Weights of a small GPT-style language model, trained from scratch on English Wikipedia.
Size: 14 layers, width 128, 4 heads of 64, MLP 1024 tanh GELU, vocabulary 2048, 6.1M parameters.
Architecture: LayerNorm before each block, learned positions, biases, untied embeddings.
Each number is 500 + 40 x the weight over the matrix's rms, rounded and kept within 0 to 999. Layers, rows and columns count from 0. Numbers have three digits each.

# q: layer 10 attention query, 256x128, rms 0.0732, rows 186-221, columns 64-127
# k: layer 10 attention key, 256x128, rms 0.0745, rows 186-221, columns 64-127
# v: layer 10 attention value, 256x128, rms 0.077, rows 128-191, columns 64-127
# o: layer 10 attention output (transposed), 256x128, rms 0.0667, rows 128-191, columns 64-127
q186:533565483537518499530497490504467472349490488531508570558474466427552517567404499483495473482465475510523444506546476498533482480529526429510424536446500470505478476503561507511501433508509502
k186:536532476523467497562474524493545521533495551498533561476569590523490502433493481477491501521493426492537566507510503500484502408438518386483518503538495528522533412503462471529548505472526487
q187:520480524470509547551500546508466453535521535496508443439554547540428526509469513394502389525460530499514508572536463556452531536463560474478455516496491476475417473461517447470539520610531485
k187:486514475534439500502484430485472466540495439434590524545573522487447496415460483533485470510495577455450570495545512543463521547591502501546505493482505458465443493505522546475435481553518501
q188:472578512482470484482594470509472508460479514568492489551531429432462518470519486464512390520426582508529521566528529457455443540536555487465593513490494450458514478549502495489456512496485538
k188:463495486499538553500455494497516517485493586494519507473488474583463586496574446473515514493442535474466494522500542522453524496444569490450376583475489532488519472463427428468462447562542599
q189:536437515487471470591579416388487530520507499555482523497508548513555463621510525566595483597476460494481549516491491464508501475476522454547535494486524484535550409482505468495501546502499561
k189:494505565519506463533507449443493517537609423530455578514454534545509488532493455516454502547543457519474491457467405514467502583493552476484466538483518493452494453518470475501547478487542473
q190:487504457491487557463502555456466472557450582569555496479564470476473573525501479515505525562536392512422479489491488618509539531475488531504496539515500503567480539462438525474493494468486461
k190:572581596457474471515470587520429521538514543509574489460507499513504475591502481550456472544544543485497415465526474536538425505500492534553499611478570432450551479540501440582457457458434508
q191:523438481541563505523533562524538488523558442542451524529493485485514559517489534439508425524582499445430525513530462588451400467431429457499493533557510488438550542461507455507547487499494479
k191:602486491559503486549531437506501536514563426518509484471543470456554538537566565441519472463443496499514490416488529438503512526446455451498468478512505465469545498468521477502541517502556525
v128:538518491460481523617535516478517486508469433511534508537453623467454495492446515484434522508492467545540459487428528532484500481558564446523505465482472548473461482459499530468544487514527527
o128:551458524446493493536462503496610574428464455430462412509547483572489485560586515533517394505469493489499492562465403544553560476497493501532448450589505489532484501519502494484452540529529544
v129:541404543456546487541439528505486499550377488544462491454468456464549477524524468535477462501578487495509535495524449500500509491587511568517576516477483412475528521529555440509527510441568475
o129:456522476600470502457503545484537493486497520490484534532498474529485498509534545530531493554525487433473542553422536430520507512471537475451528541461569520472476475452553523486578451522502511
v130:506498510550470445469540517484450500555478448502517423491584526439583521580541479494459480472492481547478459450481529531490485466511540561478460480514544497512441532447492527488520500431431451
o130:573481526486532459453495481494503409528529456447611461486496445567476553513581444495446458493542489436495528523532517488524525480533473581542502463472500517595525562455505515432524511461470523
v131:507499554581511534514508474490581519409544508508528474464447493424466500577527530523446521497509523565518443465548538530544459456529545436443513550495552503446542531480482459428490461487476442
o131:546578491427552476543438436487535494529492482407447519518488443480487516503526461461493480538539465572466567479472526569523478428542470408538514609445576472488552485479490498520464511532552537
v132:568540512495521458471471507449460563461470437468404558488539453498520530445530518545447466460453537473548464552481522512541474582539501447472530479511454512507522480477487469480464582423447500
o132:505491452453460521486495493485592480536544575457533510588437484536479484500530541437441575453511524610470455488495517445450520437500446543460536493488525558527470515472473492522562552528550502
v133:529507497539510522563522513459512486401555514491540524398537546504490514512570507469532427465476561527508462514608504485510510526471445504549468553461506578553444496483490517495492531500565543
o133:530553474519496469520477453501526466501539534424520526534435545514524481529475512533534511463442527624508488453514466499396439511447521418528549537515529482430559501508442462519519531417480495
v134:477538517535540524512517561493430482526485507508406527515452474557514525544499543503380529480525512485497561464509491466469535517535505481439498508504536496547493525538482490494502577521450492
o134:514541508542458457472541492462516459445479500510513461556462483513493547402511571511477552512502454529496472515517449438476435497554511517451525502438506558550468529502484455444530474598365504
v135:501493508430519497513481533525520514458512481514502499509563522543453547412529506521523504533539519553559488478504462479569469483538462496478479495484493552461494551487535564477496509481502506
o135:515460436451506537458470498455456492499497438411503534480532530496475537503602529423472513513506492562453454474542508562477495516464514502549522522452512542526495502477546455478493481484538557
v136:520506435528419438575454552494471508461552484515459414504547487464507455486525521493508511509456613570566554501508372502525534484528561457467458474562528496476537519536472467466494495524452499
o136:434581551485525522508510448458463565433497482445467478541484504522495500542500471476532504508515468479484551410547564432531515540524510495428534461457474479453545539518518439465495529502543471
v137:437537497524534497637526549526479499508497557488479496487495466491535518485575526534523490457497590418476438434530435499491469536579536540546533482481519502473460508484493529484417499423471506
o137:543537551476483452478561500489412391475534550446424428485491444455505551569498529522507470560527501463433472440568612473550580501422484492510536557478455499475508462500518487487480511463527536
v138:521446499425422445499395561497489484536607469491522487424498567475531523556597562536512487529414435497480432491526535537519532462495545455475497537521450502544510558539507480510511430543433521
o138:424442483467502552505510428512539497564597510425533599518561498489493568535489506467496480558504448433569533460528524470552575488508471496531369547487518472444478451465500502512479537487611525
v139:505485467502529443457493544467450518483519449509508429519495501549454523538542488495449406472496503437517528484522504543467500462558505421513559473522445542465514532499453520550477550500457536
o139:508563458597537561516460495510428510482401548456557562539530498518450477504504534481485480483467486559484530501519507519454464511461481493403519530489544493523532502511487491480501500542553548
v140:543496508502546472522551450487513468501507441458495518476474492517462559500501483485504464521544564562535475500494558542534403475515561455500511460496467478487532509497535509498478528465456520
o140:541470484531505502400469469492584513579521490437448450586518488530534546451529533553492527527473433455417569455509504581487437487512535470498437469512456561493559435460416529498500511549544468
v141:450477547469507507488485468474416474503551483479470492504502499510527474496424397554508549524575483431441572525523529483526417486472484511538475597429473522549473536465510554527541482480543496
o141:555474616463397426569570475613486569518465439565567498487502484538494511514477472514578537511520471464472473626468493542492510521497446511490525512520452446511553551540512563484549512416451424
v142:495479486527445513469491517473500487472637510487505526482449450508497485511470529510419546512557477490426469541496474498524535525539443557555370546420503499562492551483591543509547454456483510
o142:479527514476447453551447420597465477502498518580531487477501415513505416481465482454516445553453484549523392513461434534447530503448540555453447539515500427510518469561562554520587558478462504
v143:490565493501452521470517526506492541423426514479503449460492533566427509503535531408530499510517541492448477421558555468498510470536520488482529508512477565467569558457513455509501560571457488
o143:565603522513480500469494495525531552462422544459505441425509485404504539496487578486452538377463482561497478453567525527503582523613455487517501613504442506519517450423485467432458469411649565
v144:485501509536490477551548545505550441467542561470522485485504533541506515539525476524512565511477572489458527463454526480437446507577493471470534505443504556508547364563536506568473516498458513
o144:504487531461553496491505460519558478411544524434464519544410443492495487487475464510451458506441464477527484434525507597567467482563581514449512539492509630520504473588477446547511491439501465
v145:460487483545440460526424475565464504566503503511519503544491460483493584505503472504475533513478529464428517451455519497478510505497505463472506478470600528537526471392520515449469481501519479
o145:511435482453547469529535483594422464531559527530426443524466472516486569540473495483389492550515451521478489520471481422584422476591449567420462479483530464512530611529492492470565462429450490
v146:527583541468475553488472530459525542499474472422458521533478469475490540501517563472452526480567517489476541479548420491547530479418602496486524518541481569505492532528515524547557491491562532
o146:489459531542435472500494533503438536515549428465494513458543517471509535524505450424463539527471465554462500417573472418485491473485481469574530492490533546498508414503546462446551471537486465
v147:501436542520536518421508550503422406452515484525492438549492478507497479489479525492492463464491452527520502477447521518554504518420507533527596470461534419433491540459552538501522437589595465
o147:459481475477445382465467373606504467450497489528523474409510523482533524451464510463494571507511512477556517526419458515542408483429495540503507452524511511567560594547543455505592504511504480
v148:537512508493474481549434469470552514494513590565491478518555500401524491520456459485508486424472484545499505505515546491568486480447438481563549510500433467489442472564477496529459474473581468
o148:450467529531557518500554481471504519538517494409528544515465493483540479503500504556501534510512575497557476512458605516477484475478431504517530495464497530504500566496527458434500487532514482
v149:587546474488476538483450558491498461537494432417539547473530495432510464498534513529494553448462469477438494517444498529424444520467456498498453568463528489526502500542535467518515520532537525
o149:480476620506440496433494458536530540581562491491464531513538506423398480558452491570542533476491499521527485531454540511551434507456465458484506464523475498526464525489513529512491541515465456
v150:479453442559472547581540516449470424535495514372462509507513503517565488513523480522468560531485485488579501533483520527519501441508442503572422429503445441539545509461559537521549442511521495
o150:549482454428593487535471454529463504543459433442465470457490468495517475486460527512559467561493494481632484563471532513525518495496508533494528513460438533464479558502479528543524537440441465
v151:487500575520495460534443478485578494443497501454511497433460602505511517469534486596495444512512488500461453430497527436505508487543578527502547497545501501521495540464588562522503522467541513
o151:499494490518529518503514522470517479433578472439491544478438588484446487478558514532542543585516449494512584515464517523438505540460491486500426572457465522605521454393453512515490456535583574
v152:527462495546520528474458544543476487537574581521507542399472523497454480564491374445476547518516529422597519459481539487449503475481547582527491550521533506451490535508478553417462466472524499
o152:543455500490560562591558440594507402499496411549487482485408542558484557497479427454540513516461476445474466554523559540477472511469524455511497524477493471519473529452542523529575509455441487
v153:538420427504531485532480440565447463549489499544536490502569532556574432539531468517492563511543501472521470496393490512615499524492436556475497481448546490491548532570491496484543418477594489
o153:387481522464522468411468467567454554498453472485467527508425509554579561545478510476637478468471463414498470577457504542573453537466500632486561468469438499572508551584574406478530495467446423
v154:468506517517514557502517601581521509466541480489475455461500450525443440502449459511460551484514506484470524519491533497480583511540546486556537497491465492527413489487456532455453450567527473
o154:482571518479488502585567500462446508440428454532440499446532541496574541510496481525486572521515494478444512504473526415594562474454515470521438509528484555556454555537465449472486508480509432
v155:461542505532401511447519520434531499483498531454442535471500484488485497488505575461584540540526472570547520478516503423504453432524547515437486494500483496447513468506509443417515540432465485
o155:522556469462497485503496517471479484461506574571525455496505517521472476534517531472514551506507558438481465462507538465522534545495507422492601491518456515496585493503422584508512504544451458
v156:498443465583492475514481484535513469495468511535543505554490517468489539519530528465528539464528520507542502524514397488457493527465503544548504460539528565516560459446479520518450533506436503
o156:552504546472583499537472576440467467495526460435508478479522446524488524497455446497485426451456539592549528408543515467444512481525504490495521410539497452556473518503503494480474480458414554
v157:546478492418471491508507515486519520474494520445463568422488503547520509549497493496545514527487513537520522555523498469491548485530502521587460544491479519483458490548559449514466491503566505
o157:516516477503488454541454480489468461466546451562502519483475462569544502533539530465464505522530552533510518534466489531475520434476518520445545491482514518529480475474535540499463499376442434
v158:481488533470520516506424493531483540507482577533483477478414508560528505536476480496407521430492453564576470555454475424476518494453491509494470510507508518502543469513541491574480490499514573
o158:509489564545511473509505478512475517474477518544528528466455427451552539425453520434483474569508485544485494606432499437472470447436482463462554495491440559529402511543581578499499446517503501
v159:521470507468469476517456467523522512460590488485495489479474566514494572453521496455448577515506567488539444488463518550471518488532436526515489492546503502493508488471497536482542503481437568
o159:451487456524507529541456472481463492456505505500470439510527481517544575505502500425557519524514530526539569449469451575476538473502501512490556454416512490512522404501496482437605544516498467
v160:411515510537492470474503565526515526542553507517521526492542505525512561445613470421466508496534466515496530476493534484478479488529439528509490552517475462480502485473536467493501533535484492
o160:458481505439497481479526531577509439520455626484503517425607477520529502534444505503434562451526508524505526507533520521444504516463497524503508544474495555490497537430549507441463468476476486
v161:459496494503571505527513504427467481523519605512517427419495424525506493491465474543523575510489506498489460547412473457470517502532553528493563510512476490481476498466474491481602565511526527
o161:519528537491488514453494431515523561528498514588526510461513465477442473545520483509510442549468467450491467569509429526523468512431516495521510543390445508518489515530462417518544441553515481
v162:537443459465475520505594536457477510463460534573468484519506485495508521457578447554456474483464526582512534481476505459548544441568450523480524492514529549542542527483452508428446480530527470
o162:501546487513487478481571506473523515403422570363495450459507457406488489563525474495531471459507490528493511512508472501429525510573495518512510575467436428604489551477463485488530493530449520
v163:477473455517554439465466490523517500475417504548512449499551490514477533464503487493516475492525536552530516389497507518461492514492560507508516503429479494508502580489485493522530420430501440
o163:452501520523526477491536537576546484500431452478467540394433528473460509481605583539509450513468435459487514509478521553510491499475569565526550547479460430459521464473458517430475489474509498
v164:568510544484514498484478554553477459565523484503514502493500487535480501468519510522483501486516521460458432443523466466471482504511488431409506539533482514507564517493422526538519537542466457
o164:472495562483562524505523510529434566545537516393501535498492498490467486447604531539455507514526519526464426493526466447515555472496410493545477527513498505486510484422518401433580571446485525
v165:512513579531445500501493535481408426503460533518516544509418548522454590491554511493402497536467530460505523454489515521440465486497488416478521460501471546509489514514490471498477507459477505
o165:474530495581529501543565525491518486437526582419463478482520500514478526461498584552448475512531444548487508504506532477530531463492507432407482473487536524485484466473460540529556540521513403
v166:530512531553434526535508459440599517517516537457520428414482452554483533501512489484508441586558506490445504518488453531461489509535483542476563497427496509535518471462434544557405526570503439
o166:490566438497473559464571585457476475502555436434519500502525457444476521496558477586481547441480494562558582434423442536498468488533472510489391548529433570543547406469491476457495446446533546
v167:530563557535454409480486543505483508553523500477538486550535496522424553518527432528518486533467560553468435463468444501503456487526589533465537596509561469528502575476454573538592549518496503
o167:515506576494454508492582473510457570468537437472477471579537495527537504518631548561475500531512492511461432418487549494470541469520485546563454537466478465507550463408437485403490505545520529
v168:573454436482521464497541458522601417534505483535472517518524502481463500499403501508507505457468528479462475483495493497519517519504552449470570518399508520527440467515469480520494465492497483
o168:395447517493449516506440516508502528522451567462474525519516462523475456480454475585445496559509479554522548515446448481541450549491470457570595554463473480448454571526508527532523475517467515
v169:553491502490455543566475535537499515474445474483554458498459520608546424521426518520509491425487480529522533513547483430465453560572491502522536524441537511521462450529527519505478480458476523
o169:498450505507551459538470545508534532415512523463457543534479555440477501518527463494501486482488421515512576546460468398506557537507481488452520480537446570505470466522582416580489505473527541
v170:485465473496510507523539521534448505523552522483475542456528480449550525540481472500550521531463590484525544495435537503462499521484503514540501470447447449557503532520525601513485455483505514
o170:491523498478514483465446476559510439508507551530496521621492485504413527538461552515544496507492547475543518542510509536454447511500437548494413458445439499479488505537563519538566488518389512
v171:474466431443493533465562515523429499437511508519521460497509470456486502573555504470430458496538492482493503522462474484553523496518567496497464533568501508530468464511468520540458555497494469
o171:471656513522497490533480495470561491517451510503476450494475450492510464537472457472498514652486545518509473453516490548518542566499468504488497487522524424525424470518462489431497468498476475
v172:582480481438511558500571460502469536504516588483448541471534458513507481418462470503451563521482489491454476547481576508537450476504565513499541538490524507510561484512473570489542484528510449
o172:512511445511472522509550466444509477507478504606516473513492527537438513476533516481500476532516517492584482480580477547515444474507411495509472539466504499501452473505463420526526369510503513
v173:445542534441486502545501509446457441514531518545509544530570455484503479479529551440516517521488513582530495460489568556468500478500496515526590518493554472499489455553535508508467567563504585
o173:473509492530482479476530522517497591544572606524477459540557466512514496536447488564435508508542488501498498475428540551519484540552544540453524519413533526485465471566472474434475475447515530
v174:517486624435505435448553546536540537512503460403482508460512516515546519515465498422475430550554505475555545497514483498555463468483555467516453493485527422504571494492511529486485531544531445
o174:496504491477408463528502485488532551508420494434488450483506600470498509546485417512485515549493500520538435467500534445415513572550512532528464503534495536579566461436548487529512482478529527
v175:458451552498564470516539522533506567506498482519511521475537494441475502534505538525538482557395481568497460547487440506492469450520526458499498554554493485500469499536485454520530495446558572
o175:468597531504546501470472430475525477517565530520519503544492526482483509551519564453510396509602452449516496580500434464466475472524510473498503435472544505506529501547440537510485358455587512
v176:415446538441535521507487510506491488503555525483451463485479571490481516501484588497546470541450487497522488491520521492489495527493456483504419561499564463482459499465429464467480521534501472
o176:457522448491510497474594495577444553496506569542499460494452504585455477430474492519549485533527557448489462564459477533511587504493585478454456442498506465468592547516459577614449517489454541
v177:510544446507563480532474496452477494546462583596445484477501538473483575501452520512451542465488448452470510488570470532498500540527495477471506521530461533520422473477513516523534485555495509
o177:515472550528540433531488490507547545604541481504567455449420441351485475436535537548494439498487468489475518538535511486505459451480485486482470496524531408486489485564446496548478459550526594
v178:530508513480581516460467482471518502538462546494442414563456496442508549474513389538568501507432495527583462477562586438483464526450559509559522502507508498490481489499542457498464570568539499
o178:561466528505543567532447477478518525512596570437502479471487569442466462524601506456524566502485496443528449491472555507455501493500434499538580491464489468542391547519516482526506433511528597
v179:497458500468477537531511502471449479499515487524514549566532521510480481467517530509483545455539509508491495511597465436543471537453488483541534433428468439522492548447424424513496453423526479
o179:554456441458411478591529473475455446441540496476460501432473475508472467477475497497643451475464510603511498612429493550518511529548492452482589460510487534512481531503549542495534461456454516
v180:492513529542497484561525503550535447432504482441539463529536447513485520553497532504455525532470519486463491478447519493473518519519491517483470566427495609516457595513496476492471489597494462
o180:448558518530492499541523497475525452493525393415445505483581429497453537499476533425470513525517515525554453489526425469555462475533489505545438555439513506505464528542525478520465591498445554
v181:488436496456539478484545457568496470491493555527520502472477513480604430488467506467446475487495571448495444455522564509450544537540519485550498452480519583476493536487470475502506534423581490
o181:565547506517473501427560564498510522502533522492419445531453541478546531499479500438554544459457530516581544497547494546553482540493511522464481502524516484437447515504491497498586608485530505
v182:546518514492580467523494454458508515522483473458532483501475541560399532554471537469508455507534563563473480435525512476496517422508605521555522549531531464518533512517485474441529543471456548
o182:518532523504506402544542473466479572486516524435553488452484553580393539516495483471456510509519444520422523534495479527460494493540546507518522465457506507472514398456396518455478532468541578
v183:516553476529468549469431438557525514449508503480483510429634481497519531451523518465487477489447481448504494480494482430488523507563521578532519481462489433563473545496396524455512508474521498
o183:463473516444521524414539509541407449528386501540516537502486518464446423545451388509581560554474563535438483539508468444484511534496497461505490560397433527534515468532497514484500597489505518
v184:520511551515446493493551478548498454442614518475528508537501503564536565407541496548467462508470455483463487532527487496515474514521593444528494527431545487510489528466465530443513577524483455
o184:451510464488487493481588437437508476537484530515487493487506487562413461520546458533452518515530421523538549393491448532500534554496445454459413524513495521497527554467484469503530522474579518
v185:510549485520463494498515523485476495412502521546516547518374545455524492490531498618530484507453558585509501442603455527525530463536487593517462595517492463515539433442500503573576565532513418
o185:498512544397584494563561571478466591578534570459532495491499466530524535494524505495495526469481428554619570461429531435528502493569583530479550620460526437465526493428499462534428450506566505
v186:486551572477461464432559539478513550502526527525583524446451503490487481460547502517521433536496506527449484417441490515508493408513482432514476497528501513463500502530471536503423643504495428
o186:466569476551523458481468629477437471468505592457495493511521513535439549497594495480455502496454572571519552446573530438455599487520487486605441609557520484524487458448415485363528524464610470
v187:568482490445490482485547475437499524498433462404549494450475487556445462499545511538535498487494531535472522491467540476469504488515451521495561532552593531483545491509503611482477534486466447
o187:555581558532448537482558567429569581492494558475411506611490485429547474521576526475488508465468487541464494498465537491479505472475468576499455508498483466524475462440395390492455460523507507
v188:432451518498538512487493472454451480458516448555488468500462480477463544522528454423513559537516428484470495448488495476539544525468529584469475529495445526526445561502513516504508480507538546
o188:529539492481573460536480462507445532505430447566525554412423450486526500583470527505478530485570465449506427534426504532461479519455461549556503402468458484497542487468464538527584522429477471
v189:461495498509511482441486515450442460519441506499506506417521543515518506443507536473554480510512546531482457486510395466522507471523464473487528415468478477458447464481547523507512497523423521
o189:521523544507549529522482539538532444479543529472532442343496505478485474366516583527471440520537565438496500482524544394516472561415574447497529450506432524540517448523426441501509502524532471
v190:567530501525551498456451520514515448529496540497521525568447490538543496467474507451521508513463477574534484545459488535511451501514470460539498523486472495484526530455457535552501538501469546
o190:526431500476497493494476492511502554622493474448483492436475451506537445497602467475497534509570483487526443540543517548503496522488534525496511446516544454503481489479502544475534496473584539
v191:565493454493554531483484534443548550515563533508493596595453489445473481527524512510460481534442531451462459534493475510528445430569545497553495509566586470535483498546461503526535484542468486
o191:485444451445504442578480560452536473554500463494425443559540472481568505565531506516432541508555537552490479554517559533428566532539472442517465500477506458485416513511472561512573498542546535
q192:475499487498459438541467446506512415515529533545480521518477470526479519534540487536513484494525560512459471468471475464484487484496508518436515451451470485511493534510479548499537515432485511
k192:510518510554524526478496525537542472479564589511502483476504484528447462469490477517516535477507553484522457451461529502485471521492553455486480502493534526504533514496540511533451521501523479
q193:542449504494516477561593513502488513456506495500443542493464504486556525499597464472527503487496495452476522503528453511469490542533533486489513586451508464451473489496520471575503453488550482
k193:475556475549519546534538520493537563466533474428466480503493533490554505496517460494450546488521490521516519482484526509443540500487523503474488512525546463536499513419469463517494502524506487
q194:511494543496454431443531573507562517455507549516437462464522484494532494479495493518500529462574438504509531472542469500471542557526523468470478483550506403470531514518537440510462522476495446
k194:508511536604527561527493523496531512502535454500506519514557512469518502516553468517477551457513478513513559511506486503457518488526493460470485502466550528543538457483527426481464443528461480
q195:506541436496479527468442383518488515430523428514506461436475469468463448465501450456483502512463487508544494508504513477537452533436504484482547506550447506505426555498471504537537493511448479
k195:525470492456463496496484533495462530589549416461496522459525490508506530542491492472486556578455522500508440447490517454508374516520500430515477556546488553468502537534509471508472548488497492
q196:554453542488513494495498579492475482449491531537439507513500525427521471502527470520520512493549483477550533477567475478445560513542500522524495465491436449428480463505529512512474473492543492
k196:492499486593521571529521482485439481438529466460541546511536509451494491502569429539575479497568466480494576455489527471438533540507427467471553488488489491473467421434507519495481487447476518
q197:564522523498498460475489494484520471471494538508419470498525540539505502507565540499506587457482493477491453403547501469491509505482517487489489470479557405488540482479568432536466468507573532
k197:551530441596479459545480488512566474492510514518544483487539534497549457489486473517451583505500503524466492536490572544501543546500541495487412474478486550515553461470496472470472421510508525
q198:561522490471501477473468520508472505512513520453418526470487496489512484490566469494460460556520505512460468488486455522523490458493501498535457474472529464490445492487531421526491541500450517
k198:491467478574507498460535443436541483474534489431536488521548576493517544451550505506467484561454459486512516524513494496546485564523513505485490506500509531469515508496439468521449522538575536
q199:516538516507553477478470497561507509442484488485445545496452449480534485495559512496533509497469485520498493436522528490495453447483484547523453473468499526470432469390500518448474426564507523
k199:484535521532482494506433457515493533541514562438535430543526530442539517538516485538498483536492517473467503465503620485418485507511495464553456498476447512521529556516462527568516479489534509
q200:566507524502467506507496481450527464445482524504475519500501552505487594520508541451534480526517465557505523475541464531468471500544472494517570530450509543443555506522527488515491507486521515
k200:521530501522509526494503513490485541434501460509472540479463512493562522508526505480558496447544511536518444467496488517495444442525510517527536445492476520555463541532494517511499487448530504
q201:552571474414504532567495531460524518500483506544485506495513521488511492550500426508524523535508448463529542454472488422478549577491502444534481480549510514506526505464531479510501529530471497
k201:551521483513495536488540504502492532415469427553490485491493486434467550532513474457539500517519499436528545428555452535464524530486515543499462514577512527501508451533544443475494470532495459
q202:465518458487467520481496492479475522534517508486479476480508479501443550524486514521470524486538502539473476445475468526509457479488508512481461513526486521526447473503462486435475483551529478
k202:492477467437473522522515539526454517478520486502466446503506511510493503470480528492521472530524490481491466469487526501504520548509532454480488498495491532462520451591525478484493487515514517
q203:524532517514469423465511507498469485487477528557457519521520483505493518509476505533480509476459517461491469465502454535525529493515447488502496497471525498486516538504543486471455482488500519
k203:493495535481561495483547504515586454462450517569506500484526472468536505478504480508482524488525515500497519468410504548453468489538449506490509468496456480560495467482505468555469508512552515
q204:497489541536478566520484528461542489448519512526537541468548551500548480552430495541498505510517501499524476516464474477480500542477561496475452483502508496536474587485433541532555488539502472
k204:492461473473512541560550545516521493515515431507519483553510483499581500484427514500523506511513437508531488472477431548502507503516431479437501534532468515486578534587487496506539478507501403
q205:475501479548501462508509460496446527490508456491495467531501497487494526504537526405490551505433519508512470507478503497472526528502520482476526487563492508485502571533504500545480497474518417
k205:494505426559501423509457461510508511465481506473520466465506493501512563388525523454442510453560485544530487506458504459468476522533512524526578508483575513462502523471472461579467472456435475
q206:570413476421552460492493487490558471444473539561485456482517530475542561463504531530484527513549522455479558519495502474425515514482503525520455443461581394484543461525480464441456504443594502
k206:486498414507552542558498521514445492499514584562453512508527504494525539501515452473499546567482507466496537497537447464590512537484474463479495504490495529526507475438522549465464439466471550
q207:553486550473526491485471524517512500522531417482510499513519483506549458481541489594507472495515443473503460513479508593506531467470478481485457493568476471513499464536505501484465480556529459
k207:479512498506498465492505485541499543556466498550497506517508557467492510435510403542466472508459502431473504562527512541518572534456482531483506492528532475514517453531533474498457458415501538
q208:577519504487531492530521497485477452491458504507488524497483513491512544513480477485475511468523505524520512533486519534520483483488450460479535500500444468528453557478479449514516430442512488
k208:548484513468511517519524522475478490487527454523507493479511544492526478494439499531542561511524491498485544509540438522542500438558456460440506504504492486505502477526525546493465507475507447
q209:484454495458495441505449517547476489502532542524504528447486477535505530489415471465553473494479488431478502467469464534479513499538473464480600461411539502534519475466530514444523505465501515
k209:491494432520549465481485538504551454486489515451497531500509458525521443464458552528507506612533516444472483451487490525541544459538472513502496431503471469519468461450541548465462387497501507
q210:544463476518496470445495530479462468546492505446491528453543471425485506483472518460516495485558457544491539476492500489541522564533545425510555522539553455523529525499506478447478481489550538
k210:483520491491533524527563508511504474449525516454551575486467500459483529444471524519454464512530500469565517543514516430437526470490466547449438485492494554522485476479484551490496462523511522
q211:487577459530521442507517489479511511472527443521480535469479483505560453507489536481469492513516528513532528518478484498541436484407513512530530489482491545456474511486524517524517466523495505
k211:501486512465494475486507439512557509557529488543501454517515541448512542512519476522549517493477529469541511540492521489479495469463492457531504458524513521478486517480456483486587488487472477
q212:549537531468484455500452486454528489479424507446493450548522535444488495575524498525502518597529520530496453540472492481478508562484506458512507550489500466485516483562469518478520480480492556
k212:590478522488484491505547517500495487468442543515536535501446535487492482524538471551498524529446530587448405570583447531480524484476532497494481487509496490513522465524530554454449515493525505
q213:507540452505471496505509489494531517445519583583475497512489477470536516549486466506493485471495533482545521553435472519495476506503484479537483492551474485482529495489524495496497524524493477
k213:572502518484497484496518492465508485475444482488474488476530500537544561519505498495476541480477519484521521451481416507457498474497437458473477492520488437489485511545540459455497526440512495
q214:486478530440503490511515521583449487484538513490439464501463495493541497532586524506499522485518471448517507472545476434457557412597501487466509441491497463415541507503501497538443549499519494
k214:510442504552529541465462555488441509462540541519532513506557501479513508503532547513508518450524464512463540535512515466518542535539509505477492466496505523526491507474463467486477463456460557
q215:522442440531483499496488490505488447431489485542503509454461523518447509537525472460511472509454471453484445500500488419452458512485555496455456504474481423496529516512524481506540557553455517
k215:472442565519473507481458525453525549503482507463502512498478508497492536458521533519506440522515473538554515461552496529505423541481506440500512513506490466476535532503516500509540458499481522
q216:509537522546465522521497421419503493450495479501502518454534538522506523432507468463510523492519502476526539596505563454486518497452479482507481425506477532527497513533471488510534499499482478
k216:477473544538450497487472502509519557516506455508516512418543519546495531555424453497452538502514510466541572534534486477495437524504479497502494489525517530489477520535446564524520517477459472
q217:550501503544460533527484538543524486493535500530518526517444498515461543527470497578536532543529469462471518524508503508463496448503486536509475524428491473506492457509424498527540503424549536
k217:405515538564477504499519523484521523450525518488486539539460525432522491467467498556457479522476565498482549504479512535554515533501464522441450517506490545520522506521399573535554449495503512
q218:449421559478460562551550515492484530436507498513475430489546504536477509550513507512462493463494486473457468542468501492490495530472477520498532490489426490434523517548505527501507502531468511
k218:487513507539432518457468505518458558511479562510501519539491506521502540523565472569569519468515490488462506500486493532501445493541549536511563486449473545461481485469564481459543529493452504
q219:557474526547468518455519521524553503467543513445488470444527522494499488495474515510397515497479516535497544571491503575467499447468514485452459507525532496549495506386531548493525543502487477
k219:445472487478499520526568507468470445516496485522570476561500517524516549541489484555503494506503523539548493472491492502516503536477482481440527442540455481551528561493483504532528517513471486
q220:476457522501436531455451474530457524457483429532457507492489459489522496498525475533470569518533479538496503484508526502518484470523502497502509499558529481475519528504562509496499517485521515
k220:480478532435443507513524524490523514496514472520450531511534484473499612445549420505550532470487503500508443491509528472518508493495453476499494474534538496550457490477465466509504432503438526
q221:475497475492498542491503522488507558477509400503526489494512466548502501538481476512439537511508535446477524527526524526474489503463478478507447486527422536523534529467530541473463474548444547
k221:504463548422500501474499477523513544522456490542481515566532496504476563510508510489558425453511523500448563484498538483495463514481476521554492435497479506491482424562494511471502527539445537